Weights of a small GPT-style language model, trained from scratch on English Wikipedia.
Size: 9 layers, width 576, vocabulary 8192.
Training: a variant of Adam for these matrices, 1449M tokens, 11055 steps.
Each number is 128 + 24 x the weight over its row's rms, rounded and kept within 0 to 255. Layers, rows and columns count from 0. Numbers have three digits each. The size before them is the row's rms in percent of the matrix's.

# o: layer 2 attention output (transposed), 576x576, rms 0.0385, rows 175-191, columns 96-191
# v: layer 2 attention value, 576x576, rms 0.0396, rows 176-191, columns 96-191
# q: layer 2 attention query, 576x576, rms 0.0459, rows 192-207, columns 96-191
# k: layer 2 attention key, 576x576, rms 0.0444, rows 192-206, columns 96-191
o175 092:158140064123159187126136134122090164148148102148097103175167142132155116128168195152126163140102122111146144119143134121142167090140107130107104101101151173082128111187109119130131118118128136135134122148110095133125142134109100146086137119184119127160194169139124132167148102139101134140
v176 088:137130164138145126125133140109114110141120131117145131130142131169083125118133103111123136098159153116123103171104125098115179093120121164105176159091150107137118142119155158165143109163088111091065134117132138120118129128157166147127145144112118103104121125111155109142104167130145108104
o176 089:121150155143126173169150136112160110125148115093111123125148113112115130125116121122127070107109114124141120104117163123089098146142164118070113143160124109149127106147091077132118103057133134157102105120133131127119110129132142100108135134131108149134129106161087143114118137108152110119
v177 091:141137143123139103077172161119108101120122144129135113174170159101089111095100130121169096126115105126086165127125123120165152095101170143148130146098132144150114114138134133137154093115158122127155104094086131119126129128136095127124172155086133136160162083145132120137125160142156140092
o177 091:109127156096126149139143114163117077133158093166104156115095108125112154104160179136116137084131154132125135107130150116099127108117108153094133151110168136117087097148154135132130130122151116133141114100121136123094144157092101090134139141148129118130135089132103101124112117076112145126
v178 093:138122154131119090137100115136135138107140134112162169128112157126162112115143113124121103132112173152148142125111157143177160172124151098143128186073112115173116143143159122139119112107142146133101126101170138122144177146114117153157120131144139156167143143197159173133115126138131131145
o178 095:104100153122198121107137178166187171138088121181110091144162125112107127108137149135123167110134144141115125161104166132108156142174106111174121152131134209145145132136148127155140116101098121103129178159108102136130131123134113142177155106143160144159133128121124081104167131172134138154
v179 091:155070128112124115110115144124088076122157117134126128144103134151086116138130157081145131158111144123140098122126092177149120090151127067107107128121156113109174142096157145118130154150109146124122128114100166138106096079109146175152137114094156141108156184173095085102140096117113079114
o179 093:109106135124160138130110184171148074133144103143124120138093150110138108087074131131121111123139130137068119172085157152130131133120172107104094111122108119143154134114095165146169129183103111105063130091148141125157125135121093148110168128142123140103145092135147137127174142135141123071
v180 094:127151133129128139085183111168104197120075116114094109126142131195138133127135117137151107134138164113109148123143114126110100097123109150142131135132130166109128127173107121132130173117124098104109151149158126099132145140131158156097114138156153138120111149118173130205128131148148139171
o180 096:166118141135100117124158135093157171122134112098105122126122138137129141138117098133114135126123112145113138077131120131122137149100145108147111119131155166165101150072145121118097160125115140162136129137100110146127119103143131082149138157107130184138103115078097134113139124125131125155
v181 093:138082119127110117142118122127133120158150119120147140108124151111096135139137108120145129155131118132130102094160106166174160096108149121132126129132162107141115145127152100112151106159110123101139133110072126146176133133147115145096113092088139112125144142132137125142170175084115102111
o181 092:105147149075167162159144103157089128149134126102108140117091075108150148105139178133116128096092133147146112120094116106140171102133144136140121125150110117166164098108101141163121138133185135123153103136131121081102183132120092112099135139151129133112107100109097158126137137129121132125
v182 090:073113123130107132127154116120147173144077098154113180127159120105111137109114115113143132117108149131125087124132143116151112139132126117154103131091119115135139113138086131157063102146155078138135087122110155121113119136111120182120137106095127147129117132153142159137161113137150122135
o182 093:123125135122105154139145091121122153108132078087149152122156141128119148108173117130160096101116149130141137146170147129119121056108087147154112150126154137112120113117108143092138104101147101154102117084135110118085105095159128109115145099122145106077140131113134129151108103132095116123
v183 097:125114122133122156123149116106146180100160126105147115172164150159114088133140123158173151108145111166139100092127144103127108086075125167140123156121099148163144137154120098142176155112111098138106168146120121152154070124174129110124163134111096128082120103116124170181096126125112093118
o183 098:123138110127105129158113137169045119149124148131140137138135066121136132155126129118130122159097128178125095149141095127127106099120132125090105145098147116148135164114163114133120134151137142174175108117111120110124155118145134102150136146152116136115117102138099119135147117147130163076
v184 086:136130106132125096149131113132155149111165138131114136096126133067108118121119110071164134119157108077132108125141114132132149130107144085141112134119116112118104098130124156152177146129133141151147141130133137092142086127179134165160150102125103120136158125114145126196152142142198138115
o184 088:150109115115151097138106137149100103116120113116129141130099118127084145146096158158147136143125133156114135123137163117168124130130131125150165139096135135140122134088098114176092120152130138109144107143091142150099160112093119142119171139139143183114138086121142126096129103135158088130
v185 098:169112116108156130094151134134125141124142092147167137152124138149154112138119144106124103144106131119126140115146149120138091121132130078120155114128127139138144124127101172167132130096085137099136157158151097120148143099126094130113119118096101124120098089130142133140109118108115120131
o185 098:151129144137128132131088158148110140109078162141123085094077121108166150154117178164091142160111129125144162153110108157099108137125130080124083072113082131092139095157105147122155157169113116109152093114132128071128144120061105125106133094146138126174137116109142131164147140107099103117
v186 099:158161124072158135184112112136159105149108095115156166096112153109129156109163116151129130120175139092124156090121151115152141136091121195113101113176147157151135143122080119103147157112145071121140164146129122177072131149155144110078065140146131134083116150088149143125156186142103127129
o186 099:152144112105142118153106140139131173142115143148129142155124141147129140147104133137129126128129121120122157098131140094131119121116133150140132080113108102075124134132125130121127131147188127104128100153135092151157124093111121138140134175115120095135127151154142120157147100121088147111
v187 093:101076141114074134132109164131112156113135094101107125132137091152155092118160091111115109116153193138089138115141146140074116132152134123137114159115129087157127129104130141120140102150148169102114123123168091138114132096157109155144081111138172132112165134173135118152116138076088144098
o187 096:098078122137155125101142154115160125108071120157139131097100155118126121141180108119146112127109170132139132168167125139141130109128132136122142105164133156155149140145105107115191097092062081107164116118130136110094123125106151131088135135139139141134132119150120128146137135149176108163
v188 093:134140084144126112102103151145122129131144123123097166180164140098117123130122094091154105118113152125153134115166166121118104169080154100149118127115128135153126160124108157091120092133124103149151106158151136119160151136120113117119112119139105107106174100167080092128135116142128133097
o188 094:128112147134128156129084117147126148136127162125154187096141181135145186099117137112127117141142139113081129128143131105135126099156116100172131091083140147091172123154166156075120125149128126098178120139142146152105129146115150127164127092146107156146120106112145094122124088155114138125
v189 089:131150134105142135122168095090124112108141118111088100121115111139144119094125127171132096133125120164118150162121156115153124103144126167131155134122118126132149163149135116159097121136139102138135151163112137166103135125150116101115107140114140208128112098093158108159086154130116116139
o189 089:125169079123135138167147105125125124117137152155121083141145102138144143150106126107117123114129139151167111139128157125082113181107125144131125112104140060077129168117121153134143164131139123128138071124135132116151147139101099124107120141125116110127102117115133118172142121131107133100
v190 091:122200151155110123127117126143075153134103143161133171140159161129162139142149101114135111129145146099113137124127134081136171156119086121121093163115133108140108132147158099130153129108134065147125123127184138137168158161129156126122141153094130162111156149107117109103152125165171092143
o190 092:110121140061090141113132141106153117129120097123133153126149128138108138130124114125137080094142108139133121088103136109129110128112161102183160132149120148119122131112154133171104099121122123101136192118116131173108134097184121120190089144133115113119136111128108107082098090114167166097
v191 088:147178128120121113114099135131112114150148148117083136107129136136174135154148156122136144137121102112117150151142133109142139172106175167116179146122137141112164092106119127109081142099141124154145121140084108116097142090177148104131120115109143088124150148145118128128105195133153111125
o191 090:116091133122118165102085145172110109118130150163121098106123183137113109107143158121150149079150061157130120141109118108129166182130118118142118125148150117119135155107128134111150137143179131126140133126122100133117091088109097131136088164156133118151110108141144124117183134140108109134
q192 085:150110140145153146138136105113134125119080124136141116172116099157122118128083125083131093128124124107126116142093115141134092155095123112117154141154129130143104117123184141128185141182126134109138111181110143102130138138118152120103114127115152096139117141141139130126129164122126184125
k192 084:081159126119142126122108121170127098092138086138082145108129102119111108120136140158103108121162136169128145118114142153135108113140144120144097129158125123107122181128131123126120144124156129132097088123143167135090104113161136165126160134140108121130136120143152083112116057129098107122
q193 098:144098165130115142092129087130165070082099120145143140151124131136149133149102101121121141126135155126146130113108131133185140124123130169167109127120143114145110155128167127147111129071093127198149136083103165104114129111121145095130131146106109143088137128116113118145134090132121123126
k193 095:119129121088108127130137154124118131124131128187121130109112085142142104127123149141167107118100148136130133101123140099113139111065166103137116154136111155168121137161111141101108116129115130129153096141140158097113153085152127149111128142169141128116148104145151103081089112177092156142
q194 088:139138165126046115155134095124129118164105126130177171139157108159073128129135126086102110104114143089150084144123112143109135146140114124131153130111137114137102109160156104102144118121154135137088170128114135159150130119099114172116118128128109101138121138127103139138148171156068160139
k194 089:105109087124110124070129133126084122121161182118087106134134121124125129100142128127142143119112139152123087106104076120140103126137154096082126152105153130149102156153175116144199138166099098103120152137104114125130110134175139142130128128134101181142107123144104116139105120145126100064
q195 091:097131119128118130137156123125151091117170184106173134177103128143072148138122157146105123178137137144148088184151093097182105137145143142140120127168154087149119119181124141112079120109129116115143141085124149148130150087143176168141190164157086116119144116092151154150132138133111119138
k195 094:151143145132136146097136113119129148109135138103143116114081138137154119110121141101145057109078135143123096142133136115102161165087152157116102105132136165146130132121094152137152103101092130095111121146165156150125134125120125154106106108159159117144124129136137124071114108144103119149
q196 099:126103128126117144093088079113159079061106122145130105132119106151180141141127162104128129110121125079152115135130132128125119135134137164143090136132109118147078131115164098153103143104104109205122145105091113106127157106148133116131124139071124160110131118094140116143119094130126111157
k196 096:160157128119147147113141125128170128131121096116112135113107087136122122122116130194122100131141174132124164116095152110130078099127162105151119126135107149101123133146134144139098102116137133120155066148146140110103099128123112175154125103146125112170146114170134119075131118134144107153
q197 101:106129098152126131102073093102091131137124148139121130136109160106138100055131156130127091129172104162104098084109159113147120110164178154123094146152122135112120136114145124128126142120119155166149136126159101179118150092146159070141129185108104170171127115098118155182139085197113101145
k197 100:142117123137160111156150144162128132174123099098152120118116161176089137170085115126096097145157093128143141129171155133147115143090146124170152102121133097119109148122069122130130115088166126160081128083169112125118186069061109160114127101127123108111099174131139106167112153104096105168
q198 096:160146124146128149106127111142147151122121106140160128149139134154137130144113140159132131124110146087139157144134103122172124116123158170149103132168111111128104117136108100136137165107094147167097122136093122099144158139090125143139112135113147145129150100137139122140093083125100083157
k198 084:119131118100127072157096128108168124130148107145099084131113115093114130139117109115134163131154172055167109071111128116131100146107127127141116108124111165110160145162206169107085146159125106125115107139120135114135106110142107140130165128143138124170124111148132135106133143134154119132
q199 088:137112114134099124098101109174104153078118114121101123122170121161179101141147129142119165132122111082125140068103085119140116142092105128150129125141116125106139124124112146132120106107109164160130130166127141122148154120133132125111134146092094137117134138131162122116125119157106142149
k199 100:135121060120165094123110146080140086130146120178109122123124112102147119146130149146176099176129162144166153124130120111088145097164186132108124120116098107126092163152123145116141161158143121184133118103117142087115151130156150135130107121165134151119124138157159122107147179157133099132
q200 096:120108135143109144125121143125105133081108173136144110130163115124143141163138168076139132151155152090102163118114097100132160142114122116152110131137111136146146150132146096100124097160101127138164110162125117095145191111098142098120177132126100112108127127116158096127104108119141130191
k200 089:127137098102158093121103136173156118137123104165090105119114140131156075161117128135137152137131136168141114114154139139114095113118157145146161147114138104118126136137108135119126097106126096176134106100173121107117112089121120166132140156116159137148091130131115145072151087128117117150
q201 094:155146139091127079152141099123105116118145128140148117136117130153125137159089146120130144121159116106169092157111116096137114125158120165161147084133137121138108144171119117093142095097128093089125104076101121123120101117130098153142124119131134131147155098090117117089152124154112164109
k201 099:128129118142137143126122060129135132103111137107137103146154125125099141076098097108102086109071085112113132153150127151142178148107132108123163163096175145132132103122167135123175147102155143103139136139170124103170110137107141101068133128092097151087137145136104126187090135128115147142
q202 099:141144147138153138132158140149124149146136110136127127116097156104118107154118100159113125113136118091084154122138154163126089151109111101127104137124107165118123085112153126137118189137161124151103107166147132134132153123161159136143126108139141122125116088172105127106116114151084126086
k202 100:144146136118089156117125105087117111097115131137136106144169167107123132110104121112143122126089160104124119109118115072128146101144135114123061130144133125154181150133164144165168135123140095082143166149099102152115169109131120110092106144120143142145108127101105183161116115124176119146
q203 101:102134108112183140149136108107134065143145093135130169106159129138144106152150150098124139145184136160148115139113089129135166130168114122136109104095144150107139124158163143113126082117158127120126145121155121117107140162127111136082140111149110102122141162144135121184150144096120120085
k203 085:123109141128145131121130112136060102081117126107106117159126154097126149143115137122149092116145174117148120153131173127098126131149146157132131133103098167131097088145152136151165128133131128143117118140150128159137131148136159117148134141139140160095104165064105155138095133126143116158
q204 105:146128167154135138135168125118130198142093134162136122114139115121143171116132117121111124111157133089121113108132144142114135186148129100113117138129131110064121114096123106117134135136099133127133075158094130121132125135138085132138152133130121162124144080118122141080120115147084107093
k204 106:149123095172154139094111115170142115102188147095123107132126143136116132122129140125122131122139160123122123161119138127107149118101143126120096110155110150133151166134149100116157134121130151122157185122127116134148140103099132138109106159106131135114110221108110151148155117163180120150
q205 089:090129131126133115140170136118124115195112120140085084117056127152105106120116111103108146104084119135106108146161122124169127130149170112096149125082145130134128130133147117106102109144124093078115164098154134142153096171155121147144096130145144102151129137150126134183153168105146114097
k205 097:100118165155142160105078147150111104141123173154118149136122073133148186055135127122122136122149124150164132157122138120130129094087127097134128114123113145119170162075122109192147102067097129105118146168121106138088097139157120136135143131142101110100128158137129115115126089123153149144
q206 102:141170143161154162111124145137109126112089106138113117177125117181118122127121069104171193135160142147141123130106116084085098132163159133134146089151138127135101137128111102132090169141127128138109102128171125121149128119153119095134120114156169144129103147134115114129145132123129141182
k206 091:138117090153127126094158114139123115100133154152142105133171122114129113133131122148196087139127152102106095132144111150115159150172128124148165158136160141118101113153160161080139161124155145097143133153132145172146153148124162138129127126108128142099150135108160109133123157164135087101
q207 107:111084081121077086098137090100082093087144067138156146136147077155147115151139196100124138147182078153167146138110110138136152153116110073141107164128085133144093143101138144110120116134120107121117137127120129145138102130112115132112111115168085095098160109116105119119135094133138100125